Weights of a small transformer language model.
Architecture: RMSNorm before each block, learned and rotary positions.
Training: a variant of Muon for these matrices, 603M tokens, 5251 steps.
Each number is 500 + 50 x the weight over its row's rms, rounded and kept within 0 to 999. Layers, rows and columns count from 0. Numbers have three digits each. The size before them is the row's rms in percent of the matrix's.

# layer 5 attention key, 256x256, rms 0.12, rows 153-191, columns 192-255
090:541502446444466547486516416476461571464570480508509470494501425462485557511505481439529606435494415650470503455502472501520503435499479536468566581524384453544447571473472605433551559600475479
092:492516381547526522463548522478495413550452506491481473487543460493521445558576504479452532530437384573539470521601533429482472519563554489426514511507528483509518546495485546510571519590493448
086:453503548515523484509471471486439517583492535518530469385529511591484495586463499471484435557481443464418506409549508569474464473466476450509544449504541521513540512554486525572423448488503540
082:485528503464626552445488499441479486463534586359490521486513470504522582578481458469455563471562492546413559547463548511539402560519476553483539461436395504459447545508505533496555518490503511
087:489466561526501485468533513490488481557371467536490423542536485578648381540521473529497612509511606514525483461501557517482502549473566458486573480501587486428533450453547552487502508573512591
086:446506467479592520556409576415491475504421467436491599408575515538583582488486487562468416563539517462472430436525552507350510545555498494564479476533512499582453493494435469488521529521474482
089:526580430609543464506445484551460495439438449519575448477502519436573569548569512561483412504540579530464530578512448480537558554458612498552479536511541565548434468520546535587504515547461465
069:590530521464541529514483542444519575580546597496464568483436434483577496425359498466524580553523608503523467467592473482489501470482415463533469426505489561519535486452481501478466539430513450
071:528458512607486626424482477528526545486544478520438522497577532536445488387506525517616488577472528515487445483483564543556474437491606511575539538536549550493415497442565501549547510434467520
081:542548410501523570417444466484487499495483544496525525529508449506503517486591499409390461510499450473525565563502508449434554528546501528559440662469421514502565585474473445507481598586548536
083:509513405595444477514622474548569438505483481573460555536525494423498534505550479501488546410452497458481543541508536451444487615449470500423535475461533497506417564478508473575464587469414546
073:636555502481462477522492505399568531480523569527586571427502457528558532398453469461477520486499548482510449530497573510452526497483529556575498466440563484496573444549507462445499516512456561
081:451525456586547537498546556576514599432532434441522553516540483526571447491513507527474431513388451593505456551643476468481448362502457463481479444459472539544503445462586464506530509514447458
094:549453457410467509441548490499516506434420462490528425471477529514563490529489475511502504523518507503485464435437554450553557520470523482460558481411474506498507458391490423502440455460480500
087:472521504511549465523491533528483577478471422412489518450458531467488554550553590414504453506430555475565552484457506567514500440511490460575553515426574447566406508438395553472559471462507585
087:479484614489533514542521444503422555483505427508507492435492454574582551487459525420510604530533579520570549533518498495421532441475481522463476520441500443477427509529486650496509497505491570
092:528491488537584442507495423547495474477593447507468475336516544472465578456560560434611476555475435528550504574459536542480560451557475578470504541543556535532593581552512485538447447536454576
084:527452488472445578518546450539514504446487590503518490456539601475486588584477519485544516543456465447526470618520457491507452405477533622437486419531514438434574446412496561519518418508532455
084:534443452602453412461527483551523489449467415499516461446389480573478483487568542458490514469471481417490525512579558568437409527478562501528489472478423520417497519489546492477430574497412522
090:460513495447490600505538537436475520476549521490498408440428549504519492481466530567406524504529428618549476515455477493461451517501515561527522510483489525443507422466553454526569498458524450
085:487436558381484485531470577510496586470408526485538515543525471475612473556501501535499521507505515532510579522541508509500501570465479527459572497529467544456576585536495504420499518473528478
083:584513581625467526419455564521580527585452396389480508520485452490544564359462374455443514458521468570518413459473501467514444571507475489481535487503426499575545479459484482613515590478555445
090:656425453445446469510561542483428507481599423522573580501435502522480528448508461531541521538597475531549455552458474400448472480536475546620536457545542463543475540481531553547444490491495439
092:462501492518552578462453450505526571538520490548541450423562517543489500531512534377455565449461575533482606499464571442428545409510521424469554523502534426528495564481520620531475459430468496
086:494412485428575556428440491499409501548557605518564478447477562439547455559557442577481477538496485480407419443416542492495568456435480496521526489497485441513551499503480604497544463478468476
086:529570512551465524500482433552498380543515528513476522435562465503502450517473540518579496552465457457458536527487528432478570522535481461468557490584349444439498447524552502406518611537470507
093:421588492521445488518457462542500560517515527491506497468393539462455479513408543539473451426477462392548450415536456499431531387496519568434572458572611508511495420496490493573512485438534387
091:557448491429470559500554556542570505484532473563650537544534585519488508485507512529548532469550627453560579508440472487442626558488479399423525421487452484481519456502523615577509496477461484
092:542510526434475457519602527484495484474507519535462536495531482574496436374507498544501497468393474477504520446550442544440454514572547482473540550583454463494433514434443493466481487421497463
088:559499462495538397488591468461558442502482510453603456560465546471570519469484493573495505503610501604481475437526415389505464575514552525528521533474485446486474520531426448537477537502450482
084:510522391485535598449453456512433467427485525465516457493572456450520542560434475554489489481455468459485545436499454503512502536530559508507510583493575456526544522549590503523443502598527549
094:542463473452600463513445503444477402517517467551467458476502507629504609456467520554569511481521502574566503593454523470517519557422514526484496532568398509348575512508459475473484542451482458
083:520479475480510424584582560455508581508449544462567486493455563521431554530477490558518507436528530449489444566529431523502495479560530549407483481372436515505421587498566568469559512524498522
091:478505491500521512461593543530475428494407591503606557449556466426522513499436530531585512531488522454513522456509432443526500549514534539510397534452475523453460528466458601577538469534461482
091:497549598539531553498522433396506528431570484493589460476521503467573463516457402583522484538515428516607491464559524479498428440532487514557519456432527474491465469529490483503476494483564542
087:600488460520451527529429554557458431487426481523555503504558531496497469481558481505496470537484524466494493511496520484413495483486505529518543593438449578567412485448477381486551554498621513
085:569537407578571495421546582456499516535431460487530540525486522459507457516459423476416528497486631560549486480573488460426512577446448422420488438498520548582533572489504519390470495605530533
092:466556457448475513485557478519461397530524550484475514533523447454434545505490496556382482481506500538533554544506479444574526522534467491473560584485405509509568452512429458439505553473534486
084:510542438574479504393441495508497484529485469476550470583563401516511509416518513528504504546439425483527451414449486440510515503521577454443435467554465477436503487469543569562451493482625514
# layer 5 attention query, 512x256, rms 0.126, rows 282-319,346-383, columns 192-255
092:543487514480525469388398472506470476519469493493515497501498390451539558518480575505481564553442536535472537539441563514610531476510524574587617526480494511530559489562526448526546539441525405
086:443471494501460543500472510453452432518463435420541417447500509496502433553514483525524521433445599480549510502508533537502430619464465504558617444516398586495471512476484513616437480550493424
085:433470510439504548531564458432515452503426606506541489483478471564494480499590380425546553565499585500471446588431460468485561510509502491578552458443511387546513526476551507473531488416408558
086:474503464548540408517411402542476482494369500522487558431462581498506450471465538473522486446492499549529510510553544543546479609544491493536481523502506567519530487505462539400538520557509452
098:462436481405487488508459538444492440412628532477492412431469552474429487511424555513529476478532549581501583454416460458488517510575519494534461479477513528500579491479536519537510527499559486
096:496476512588321431474533485440421502455377552552459575424493457533573507472539445581585474540510556468563510423482436430496516527450526503527530451575461516448469491473524377433556509514593527
084:619553511434517472576482430559546584509530537474407588540455489638440499468488514562612479503556563522566573438493509517422551513450463557500520532521483479526525568461442467455583605439441527
084:481492429435470536437448567478543499593555568552543586475347552527552524567490511407488410491517493406519531609501455394469556603516427427530492499474486471479511543532465488426485414570460522
090:445523494506512521532438510555514464534451434435542587457523425459524522518534548501470481515473489520513523555426493450446564576585485461495457587459542509459455515540382459518443511524437509
083:483455475415582523521484473498501432497465543606478434491435492602511532533527555530487557420565515490439500498520481555460514507563517546539428464531566479518524506558499440486502619553559498
081:467419476453523472500535459561554491533528472524507514426443620489566541512474480536483554490475565408478526521447440500486492541445527522555548509542482493503535439517451499453502496519602498
087:491532566437487554517513494506554497487548507520548516585441482583462507536532456491510500513480548550463537543532422483555497575458415501515533499401488552441590493551516552495526479505431530
088:510511473496524634565483539515523467537511468516488538506435438508455504478522602464453499524472530605459437477616467419515382422501571499460589493532492484483505559482538511517542494485531443
087:636454454471513496482518507515499503467499473596501482470473546513429405518568474473495540389576512563480548473517525533453503531512449562490505631507492520507587450473511506482504541486432533
093:534480558517499484529476459535604466456459633526403548484487503408511618477475523429455455542590466553466586496508493463446502545500537505526624469525506562428557552412475584486574430632559538
090:560562497441502569532522529579468460427530485491420424560530464496572520477529539584610448531569465440577561451381525431485468489463520497564543490507462502478519513482558472470484458522462498
090:479615531428531615404511478497529548407479483510400365476510517415464509535500511477506517541473517503494512580560525445492563561360468585482495533540547466523525609502486488433551427541552535
087:479529507495501468512479464448525497466491417398440521512527562555565485448506557475459478516558507541455525421572511524382446516502444584587429433524608520572494510503568482532535500520450508
095:511518483512442493508567498503511475442469483431532532555564545368507456469520487568555585480488409464526594437459488469461529455484451533563574448525526512432518506497493467582451512620502502
087:449502468535483557474478534547423377464510539491465486518447489450491539487558471423482516486568522435485519492583514519530523595316516429440468500526487503548510518623543505527512440493495448
080:469504514517391609472507459453441450490561567564478501506510506579562608425579469470529415512490513488467570533378520505513550491482491532524512580521481540513441473398453551517408520574408504
089:449419419549576470434483516469491471488514448504621530523462450548416466483515523497590443394420477498455523507475437453515561492422482547432506493530384398564494511544464448459437523489496461
087:396494526557577499467500491531499584551504372416425485430550492489533501565498483477487409569509526492569433480486495447486517503544457552459474553544406464547554460521522443463458476476476403
085:484527549403551481492462534494535516519533485527505503414488477502427420533413557486512528526546526336433480489589473541507558489536528478511548514509473469518541452472507564448548512471394540
085:490473644569533481537573525554524535540446506523593473533512546544482610441540497519433544480456502430437488454514436520526467590425530433541496492501460519476459465514547513461426549530559585
087:509471524430550427547486523593495472548498521582473430429512577467415516481477491531479531534544476541425458531488531538620472530461494462503544505470445453493476524558544540435639510441506457
094:489398395445417456477480477433493532523534567548443537510475435387504492492494577558455439449503467532563481508504514547483441544538514495455498500467523466437571529532466542416485443489489441
097:507544489567521575506429482474480542488465464453491430488484560537401494507496559514456498524457522509552551526481449617456527432553610510484477569454578408542489456478531477521572447567442520
089:571482461480472555525493443568432483565419461505535480479457554557492501587621494539482591509501566533421584528480484460458591489504520469521493476467500450403526514530478578468592471544468492
091:525469473589514523509546537438512543470451443575585532535509495408555480462501453539445475569600507560488472580559364580488454441532519527508503358385573431462449563476518522505401525497495567
083:482619543557480511550529552548510481455508522614548472534540428459545476472508521508558556463513510531481454516371565525555513518529603599522454570520472432528482554602511527424500501595496496
095:424562459510541478475493489583522539518496487520491424532526569506406538427460530503535523537591556476455500537522416568475525523534543557507468374473542475537547489525522472619553450495442568
096:497524524486517468474393514513568498566533481452504549586566557535512464514508498433545518477447456525488449506443502511374518511466488547443445466576502520513447520493497486516488506527510529
091:454531541494520475507544500517531526570589464494526453473501502544471463494652569542446486506525478552486433489498509434471555487482527522445520487539485525505387560474520482403464583552500443
093:461429525465493436577518476505544532502503525547490515497567445512581508433608461473543435443531538481415428496385449483504500599419521523556494459616485491550446501553529469502548614530422480
091:566556528531588446527585435518428598430422474529470452454439513458445439504531503467504467422492503465569477482482464546418487477543391588480433477567531509497535472598480542475510494495507524
087:483467462555416455534536473500528517479437564445552469548508404554449493583494548517541522504553546497515475503499477534510499468475485504528436483496531598473472504511375498428466506487516597
091:550476506452510494481506498530480530522484555556480490462505457516504527571407548515483461504540461555517523519498513367705476511536495437426525541558642415575441531499584463492576495500462564
091:505519438552522571393561406485533490560561540537552444426457547578505520466504559508500491451502521477498411476402487486483484469484513470578470507581492535414507545499412562361494532511572512
096:541506494416496480448547537476477463477487453432505585427489529587501479552553516534551593455530523534491480525457563457579505485479439593483444558518529573524498497545468539484537467541587534
087:449488514474446452523420509513530427557511570576464492487433545572478349530527536539578467474480474433642529570482524490515555494507474463590528477486403469402546558441525506430485464489523386
097:552551389504500485510521465538484500569412504535461396467506507561513427584410574511544585604519445451440469443589432503513511505464481453512508448562424522495531621511354509485427545456530514
092:580470462517595485474503524480576443560517486529475569569611609537554443555468450467486567528492605584425588494463407512500416463521529544518532545488480520554537452449512424448482439512533478
093:466489576467563466477545549439531444517548465415462562494467508653514510489435468506410397540458501450479506520447484520469497411527500550575556547572404543521473538500493454504459542537515448
076:514573547460472514523439475525550470526502539488378552614442501436466406482434503484498434490535486505591601483478585487535568561456495344531497484492563537517505504510444448553523459482461525
083:653552436516547457473562474477453517533488478546560459511528509481552525455423516426556530437459511474488502529423557480439551570480460479478515375394436430526555479504541567548541464494483479
087:479432522609507456472560475541585566467456458504580433416519508492569461447530507504451517487475546460374426480502486526423495578556499534480499429471594562528451547588497571443596480450489550
086:588548493436424494481475480474458504573454508495532541503510531569430535525542542477474487501466452433515496508519536530513502510469568552421508468504514488487592470475480437456484439577481430
087:414574434428545525464486482492529483615488529480502453429506489560539494493403519485525441456478435515460517600500524587519560576489545399444497540498491555465491519598465448498481482494502559
092:500438506448447460528490487474491547520497482522531566526477498585429514479495480395465549532446476515445450404476538435508404470590481549526480563447470455514513447479471546551490562585569444
092:566571490451512540435551548570480470493478527656541406469476499528471492545467672441523503472563617509549536465507504533448528512462587477452551479474424495499518601499498524424501498551501556
094:554610554427417582558505462475549460545541455501532394562487487466529501531551512548469426503473523419618535512483535522482475490527501528443469581606453569437547488436475537468439562490576483
085:481396594519494533495465527527579460525505484458479472506511462486554481523599513462522419557483416482578546471442568545443414481447537461514464386466502534428508437464606452447492488503484516
086:462492518464469558553508545518531452487561546509501530617446495511536398426402402544503501372437511539540612498473514491525499552465525509531611472587511462538447456471483575479516430482487436
096:500415552526434539535509495561525514455463508551488429467425588439431493455505446533410501497535531454495426492551503477464548512481538449491483600533548455496484542497452552575464577439459470
089:449487452437506523471439479465496477510485462539560624394485411467492560505414521406596571567498534469459491540554489418486487482527518417489519487432434433494528502546460534480526534523492442
087:478460486468497534485512548528532480455463480474500585574581470413452593490540401503526433431580478536497475487501464423431424544536503533554456448431445480449519507502504411535388530492531489
100:644540555515391535448494480463604508481498481482494407532523458437422471468531467536441438414527501445504494431464476454527544425539547504584523472515515510492454429408470476484365557489568352
093:513538549443491506554450519479444544461413506400508545495587522522459502516437527532545522540526537550424429500453539454431464459507530595514475490464577429483458558484576457526537453522483529
093:509474507510455490490447518457575521517575476520493542488476549439481600488604468577502503533567580548458443446438420540457579478469511570500589356400509468584456522622532506588511426499380614
100:531530428465558511535468550473534418461505536447566419512517565438561485480506514510561590536339559562516504391418573438513449526436432478479551512462465559589543613542461589465583502571441424
096:454533483446502555518540484477424400493517458481549431510483476473414545514484526522483517412596480615495570585530433478475519563512516514457515603513502424598480588488419469492512584467588521
092:493488463519541481544509437514501568443410405521453402545589468515489394486469567488552439446534468450456466439471535513488434487581627524438474544495458525465617512448520489493557530511533473
106:504535503458531457525548572534498515429437485469508598501476510592526524641461462515626507481488541555440545447450520493551572575492520600406550455525487597543423473513543597430517512500385498
100:495518536534549535579522513516530532506431647399426362552500453486485625480451613509483423462517525492448489479568454436503460515440553504502542520525468462447555418504416395551476518415499437
093:508462485521514423454456471524514495481458497458388479470470439476489472493577600419511471498376438530408468492463523515522536390680472554511474574561474518509491435436498478472529441497585500
107:401499481570509542517501454530461546455501588516380450483456447437517504505472534483500475363508480573377521499434488557530455449528471487391430509464611401523607535480502479524491510498539510
090:512537566511466454482570519425625463502521512576500515535564378526615472510558551569533469541542504431474459600550454487486490513500506573408491442517451581466420550559475508399542515489562559
114:508495449557491464501489491471535427500518518541500452527427481423516569448535560531485508470513436447391570431422473508543528473527570455485467498529396510528531491429504522526501545476537460
089:502494467536556454501542503505525399504512658509415425603557436534463462430478498534502473516486561427518482482524533500404449489487492503494480496493418406599481506570405518528556607476530494
096:463503421465562403525451587455435508435456507476508477441547554596526437617538483536527490442471633437537585446452499503508520504472528480457529480515534485581474496583535585467485550494479496
096:467476543493481541518578527548510553531650545547522481472574431500488478545517506563535452502487495522513543417600470414481489534588487491576473502494446458560553453536525631539526480522468490
091:458475574496516397541439499473468452438456460448513475484464496419609618520501514474613408520617507493493457465556438497545504558535502523534443482518516500470483591574559444581555479469539550
090:481486620616443453534546574514553521560469512461473492498595551481522462506465496507418477520548515465489478504425462454550467467485554593488458511472563530527540504453544466523456599480541534
096:503479535524510509554483504557447539470597586625471468491479537533478563525477463546519514381466513519520393467543570506551454501502452531526532491541580493504501479447431453506553444501524481
095:431546448509501506485526478445484509478481549480479437519545442452487531601602563498379567466519545511524456497434508468565483544586601479567502548431423502467459502475429452600484568522521452
# layer 5 attention value, 256x256, rms 0.151, rows 128-160, columns 192-255
061:448546517497478450498505513451481504516502533505578498521553445527512533524613509521430569508482533562496462580475579584440400463581475543602575435555488587531441494453512515487485594538571652
062:474495543453464483431521608495500464508484472487444478495480505393470437480463630505444591507533580586522452493506509471577529500390390508488538491427505592471491436498551447513523471418497450
062:455513493490528486502488525513517531498512454520522461463481508576500546379453503463492506473475512603525533473422476396537536404494579386592495543522591502608485537488557419491510454624557467
067:526510547482399488489543468531458498491537583557503462482467535444452499388575385509573495461524571504587506451531599529499475478531477434452446515501402441440540536559561451503505438485460578
065:541527527434496510487469528538462577456549491501502485498536494526579448499528410452498636513475542503491515567504531392522519511502488477429402476500523521535465463543474528461496485439459526
065:491438472340479467426560443511413565446451467487526509505481476589414502534476548575415539487466576493504496566450449448434605530515502511523505528511505502545422503549502558565451427491471501
064:483498450499442410515459486532518487400480500492463606548462427440499553573453435540478531485484474383528553501594454555524461510507471524520497417532437503474410447523568468464466510487535388
069:508493511569623513504579567495525514495530548482488546523526469440523464533546440512505501509485554507527531492545499464507484422466526478542530485563503477527571496573486492608499524465480479
062:488475505436448478486523358546410479564486519408503551448514575537527590388502576459634489463433508414507389531527581551549488521364470469518509560454473481511465513566473445494471413493423452
066:511487393511544483469475476451450574444457535456431499505490498507530409539539488509473522381445531467390467446433400421487405454514475464468517431428551485452582537523386514520485558487596513
063:566585565452469527578405435544477547519496462489441565632441472536384524554483562474391475466490508495482539497476559639502460526596554492473513501540471539507570508459481489498528467480514461
066:592516478426511451577546486458467417496466467503541496526535485460487467521439471580532492517541500506466482507444537464426556476557454533508581459418503364500455529453389415580494501525412491
066:506447527510576523544554456453476531465444531487476589539612470563470423564453492532532535428528516399467543512516528582460481474571440510511551534475555444428535528536476529482465506524412469
065:521490516528537486555544475476472511429522533463446380587547459575562539470406518419464513520528489548554491498549517459443392471558506516450548467540568498585561612492477515478517458532476522
064:461486488523566465509443495439448477507527441457385509518487483484519532469459502473483489517528402471568564509449480495448529535494481458557514391529512451399512504490578485534565491486380500
063:505468459515424431505507591452461392570407426593486474467473458489551378479490492526441456636457480476526493467492505538406398530482523471442556445480544462506488454556624502557454481445583528
066:376539500464499533458539475516498505472550439551440511526521567491477456570480564463452462582436518524600475475447570523516525518531479453539459502461468511512544526602546468563523609503595472
063:375535559467490494518558527462526492431509455537461444552495530480480422630547486469461532532594440520449589491450501554442522443483510421483508506480460457562486632467470465471565567503498470
067:417450500441472558508521579446509429531493506453515490549485472515492483500467415497552477493504424477550479485596625482509468454549518460441482474503439492446505519428501539511586384438540499
061:586558456547461491472518481480505455606491534460618564506519529469478436510528533541483525428481516614467568450488443565497542531458502541470545513550512528592560434494535548556476502499524425
069:544572501509461597593367423525518556462417519461496627594453474569545494437395503509528475532538538540456511517461429578509453488540514526391528445549488535516592505461478568467570487629476538
065:561447426523565411537502508465537524508581517523446467576537506484426434463462542468468511421505477497486539480438500455438539564488532532578516499474470503402497487466519523537564456389571497
065:412535518567446520428498595496515401542521479517519403471482549532536471444478542555473465484479493490483437509448445424575400467450541508512431491480474509467460549564426504460402566482482523
066:458545537525620601497537493462490442580452510501470500490586525538507482453414522534482560614523381432533517419549478478499544507487520525510523577523510446474530502443537495480524487520408541
061:406549475578388508522428498494427481506578499481479462539581474540493427545560465508506520572446421521550471490545520468525536565576603469601485521563515515489521525472486523503455482514501485
065:494466557522629562602483533501466476472509569474536581544443503577573453565579530504516500588462589380475536382465486529513450555497539514501573506402470590494485531466508579451598468475422506
068:519479502537570447551513659520470489565540334478574558500478461524485531527489466472548471575445445451539480512485521445528493434512492442521571495548547531559425476512452489525452481513535541
067:418470521507560413491476461505602516565495452473443464574501414525526531462463483454363458571547499441489489485539406608559470541549521494528468497445402503588492500414467417480567524525553480
068:447486512536487546457517437501547538533505524501500518551495429560501553510492477474447522527456507539547476428426425522555586494555571471541530540500513427466610418541486478391457447472432530
063:500433490544443546492577455468509529474528513569516545547455505455544547488468554468450489414624464542516519569536510484513517549558373500556480494473491486539531464440473491499514617547450408
064:526552605612371585493484527525472542492511442474487478568488477417498471454531380580518465534607560479468451591574492533537577479472484439526453503522517379571489503483506529415520442458471544
074:448461426505442478460410509414556416542480539471564467470395527552533492529390420467446571507588430540588508457562487582548501464487552529490514504503543473471467531438473481463518442480490542
058:560464424459581457483413556445447399564526566495547475454475617494549520523514494548487469439514517582509569514504508488555435525429453594470492520482502439484590538525481469433472580509463460
# layer 5 attention output (transposed), 512x256, rms 0.151, rows 256-288,320-352, columns 192-255
076:453473518453558499466535516560524607453506493499550501341544512509510542410605505526556532467436451495480526418428491401517525475530509399435446509557594548529578503527507520516582480510423465
085:474438508546445451500454443549543422429455480476506448489490459500555572535527557538477436471533520445472500528456514497548420460460380509550470494497368493476533474447544489543498542496508414
080:485535459461410526583493430481557492468492443463443528552508552537479476426484462518491529508534446434488571562540508531472484557488426546515467551392579582548446520420557552460550477525547534
077:523489430471532432448550552475505500557474481421478424474413567491556517490516494442537463521527523448490511460542532532369469513616515503392479518475511511474544483512501509527533450450524545
083:473542556524479511491523531455509392419406510446446477493446504551500631521409452569569465552470488535508459555439501545483421429481438475646538503539499446431471548489463483594481497572598469
081:492567538491489518450505438415562576492485383519447500553536564411661502445457504510553435515481512446554487566528517523396487509475434453451603504523427521490548444408457576474580474483552398
080:558531450526490590538569512479454473587491480472470480403563468466430529430495470382492417568526538478447423503477576491436578502496465392448459520517486422449574520552395487500504509397463468
081:488547497428450509374582430531629400530513525454486466449415582426443484478506480514511489565488559551477458496391471507405597557479491440480526460415501466578507509488528462528488550572574544
078:490402398461540398434606402447449446484460481506500584519593494406566504569517536460456484479519486595474441476519479515432465508515474488519462421469450585463590484423526514501482498504502542
085:456484578618443477526529513519496500544500456517492479473523535478537539428487428485459550520476472539555522393580434557449521500590559487452499536464545485464528464497548447529419502533440431
080:446567532554632558484496580519488562584589425524526487497566434565524491530538443514410533412449446441441435482493503410456515421511475413457447548550565503544507525511422533546485520550448453
082:365526457524487570416497532473527528507521458474541577447481501567420464317470403442498518440529445538474471459567468504479479473581457478524584500499561561474546557446502588449476368558516511
081:409557469418440531530602483487451531540502567535523507439484513407465518531471537522509450496473506495528439510427462494439491509416480517503381487595493429388463419510440492506553425536544538
076:515319418514510517537495458512567510537415544450470482407388481485485610582484500536560479468521434496408587512545512496341470503527582502541442517473509595492488489553487417478453506516498588
087:492561474392508556528519554530538468457462557576499553465470509492594492514468480512467406464509538541560456564553516551523522495540485503540409514413482575413469492525467579495403453468586499
077:556556427446545483472627502531467476458490522472582524465430563506464438432514474496328515558491540591482471502521490529563490616562415521451527491530523493506524477493482562401541579469489472
083:493446558555469629572570583581495553430508581446544514461456505496404557509555495516515504548526460442469571542459502482431557607537367388468440506495474392535530554542535479394499503519473471
079:438413452545529503466440502510417513471544472530568542525397537596457529522541515517505511523402570456424552458378543408536481511501474552541501504561445455477516547528425507492530571575497439
082:489476560470516517596493382468505520472524463525543469496464487474500512529504470462493466522507529479520495448552441482475534485533505466455475540484461588491553423529540489464454531548543526
077:477541469474474447538461480529576524448460574528511565499458513495488583402523516503513535402617483516522445488489448517552465495499451541485478553604593515447474504493530508436391532495552455
096:491592462543639526438448606500443524526617503497475543614592518644491485484469491496450489460487435510497445530397567555493499469514534517516478500488497500563490550554521487487473466536521525
076:478577467440457538493550406532456540457527568510536624503452489498475576513532542474505536462538474531609483507464524553522527466517509531466449419471513416510483466526562494547516557478543455
084:483628521562512476512540511438470528474437520546511556473520510472504457559566523559509517525571480414549597602451469425477469522564590466517463568533493506553426462516560461491542496416499466
074:514459500382450514494436526521498507455440427487551521535562493449535472536549473613473474528449567498518507575501574561559485475471436524402491413470605496516479522514472476510603414614549534
080:449606484539509498468610513542592554461517523477405494560525478459502430465500515470552499457466441458595553573467454530501472448513459406494632375524436395483501483610453450522519407361552431
079:510576471503487533415461532437561473467455597538458590460504519460517480542466474518508398587570505580522486521469440420490554459539472436490526552503438432464624510469528500492425510423453369
086:488566483465362447458523400437530552382454473500496538491534632516466468485449491508431496497543513571495486466420467513513571559534416431509457533461534481409476482436532454502476450507459425
080:583455618557533494518522499527429552512585474413598342566553542571478465495552485352470590487433507463496562440517632524510522502511516413343566527521458484587469475573521554434550485446582481
082:498543433509542424544439525520599570483506500442477435509461547575470465561496544439516523505522440415509448536540554531470519644483445544515519490520461535497425494422484588558538622529499506
080:409368554431420489542531531486580483523415524536446452553497438520513513520413526479506498476488596515435444524433534480515551562491495437540464547451388443517540467474469450517537474444473564
085:549443456560514557511477440572532560523642463547577440542482510544449404537466485467429504507532494532503477480477455398545476501568478553465446470453601446557491443484577436533535485573477526
083:491594527526533512567519549467608429476501509527440486580591561480535494441407491510575582470432500586441478498478511435496584555484405478472552565540557500475447540510493474464523501488465540
079:598474511504515469412483538501607550456428512474534529378552490523556574545495481493519517444471427542441439441506537440414500491471499445488517481490533588520467556432537543471551515490573468
079:581494497624572469530502492449420379493584459570571519579468534509436555569548498392526496552556518425510459552488495489483433503455466564460623453485424487465458501427500510467487520591510500
076:487473476498493495507380509571492510492502495493392500464448387611451495509359496432456519469520508562461428449549419591565512488501537459472547514501513517537504434529490384563421519518473474
072:436416533471481499462548550503515529471535563522557519455436399491540513478519503521488424561469594498470495472561579531584520496504446489491533494522485420450449457508566526585449501580490498
081:495516473475487557620377467482563513500513500567555576471508487501489457537477435508541472460508470497576510569502427491512511633440540500508504454609461503456489471570532435571539510510404507
085:501429485535465481564521483548415523527492476581510462626537425437500449427546540525438517595521493389530531482500573470481568478527471442460454498486542450525607490481539483436502506499508510
075:523461517424488515548496560455477469468453524448580428504486485510437525519510598542423405453462526530560463465431467498637545443572534505425530421488485453476542472577556478524485416461409445
077:469447510496513431465429460463526403490535647477455573562511550540457478519466513457489580435485546469500607515489506470461452468464607541525498490487504527508494523428528447422481479448512549
091:409433542582410456569411526486541557523415587554489550519461505481567515404427477503468446461524441458473559492505514533568408474533546475443456579539498500470561522553553482469472525491542497
073:551559548434525528519524492511552577524473554398460516475459441472439526490485527610474519447550550566576540489442506555545554474451492601433495479511519460509416505575601462556562533464545553
077:531493475413532524538428479532479525573497479504490538455458496555518466523447474509546544484504474584476597488503512440539500489462364460506496469463506438544413534549508521467582485497516564
081:475527519353476517457595521531540514452470474483499591402494516463477504543449503491605454471587575566547553530453568552528502559475511498559579504514397472516465624460610507467563447518488471
083:425580524523447478526465510529531483511537533539451453565539521573468498478456509446492476561570510357534481532544468502510441514537516499491473513488524533506523488543512486420367575499491467
079:655606546553612463510511533519513468467498442411424507579517468537501514493495558490528592546501474495467510493446507451432469468501448456472626498432489470467522580463581548473487572529543517
085:489479457475607512513480557555521457495560500497407485588518541575447536475456489421566607513520571455532501494515558579612477553469536519480557478529463558511460584509424546448598557493550521
075:463519565468483365451490453506528483510469497535451557524442533592424553452481500478501555491516476493465434500496481458437504556396466520494487491581454393518588559563471540530563544474484557
081:484481495501534510481383545519494540518602380573485489503541490452436568442417409418533461404494435515485560567563456425463490430497469495535478537520475502455523576516548528519459477458452492
074:507547439384574518488515415483466523595504545516472467484609439543593476582461471527561475492423481540573538488522512535462570446499495602454551427560487555485533507544515533522489479460461477
077:459496445489447526511523404398615537581443579523470509505553417516455458458421567399463490434593461471531554548482492526476422547426539491505478485528560534480476521507537469446487553442569443
075:552557514481464513462464506445536405512476472495506442506495494491379490472422476506583429555463450601440441490467486555422502507415465414518487422496429397593469559554408469520469519488533479
073:463472512526510523463529604504513527521560490486568475468530541496431416446470504479495531474437502530418565421520514477478464502467558462543480541485444497553533464486462504441530584496539512
079:522466500571481515420509461532364525409515518533532520518463538410521490550535583560532593411494576500472495427617566474559543481453498481559596561453535508482510466389466530436426549507454461
078:517474510533444446543497534432452435488448465503505504535529563455533501497504397513506416520505510470486516521525502477386455484534458451473512496493461385426450567434523404479503528513419431
080:513461486539426514519518465565521486530574455516501454547563490554450407342525479487474575536434472536499482428487502473530478424493544465453535485501605571473464438542436520578534479487523492
092:528559495504551409494527521440492435580546452533498534452516502503477505513529553510584572511531479480518520467507446521492525551524609553531456601550464446500528507528553591471535547488415612
074:504504580510425522534409505461449451564543465562573487563528503493446539459478494536518486603494525496449508522555543524495581475513484541446453488416503579517508634432525500550479498543497545
079:464491518382513450476513478494433505409518466444537535424422496522494497525515513461614574432456566452491451482503557572497445612393488552634492474490553565502496564488499562473521516496445565
083:477450521543518461572562485560500535518480458582503491415469428455468532377564519559562508532459566499491444537477453531530479401460555525475507490508525487496592566453495539579473592480512537
083:493537419518466504544395598512492417579467486434381557572454481396457464435469515527483516603534508467407516513458475513434523539496527599499488536484514491535500569489568419418528540572544502
079:486484440498548533476383468470490361529546492510470534445424531516412501445450450497559456520481606600431558487542472442550516480511474475546542516514581474460574548433414466477514489453460529
070:550541503465508518561615450609537572407519383466437527548514524464489487444552535514566411445426481502526547454523469474580518478504508542563457564515483536506467557577538488544458524492506566
076:482451609456479477425488506417521433518475432456423568494444450453471507468591473554466457562565521529532460537517490573510535615487520560504506559437388548477388507517447562500483483535463513
082:494486493496472561434406535489420569469579564426464534491486573593461441528486460484426437516592484519515556524503441600446524538549506539513414566412468477522482514468456448502562549527475514
075:409521471538487506467492413513450505472468549547571409522501491464518595483471550477479507469495515553525525522500417587547498466501466516527484501546486414460605553466497406612427526458507511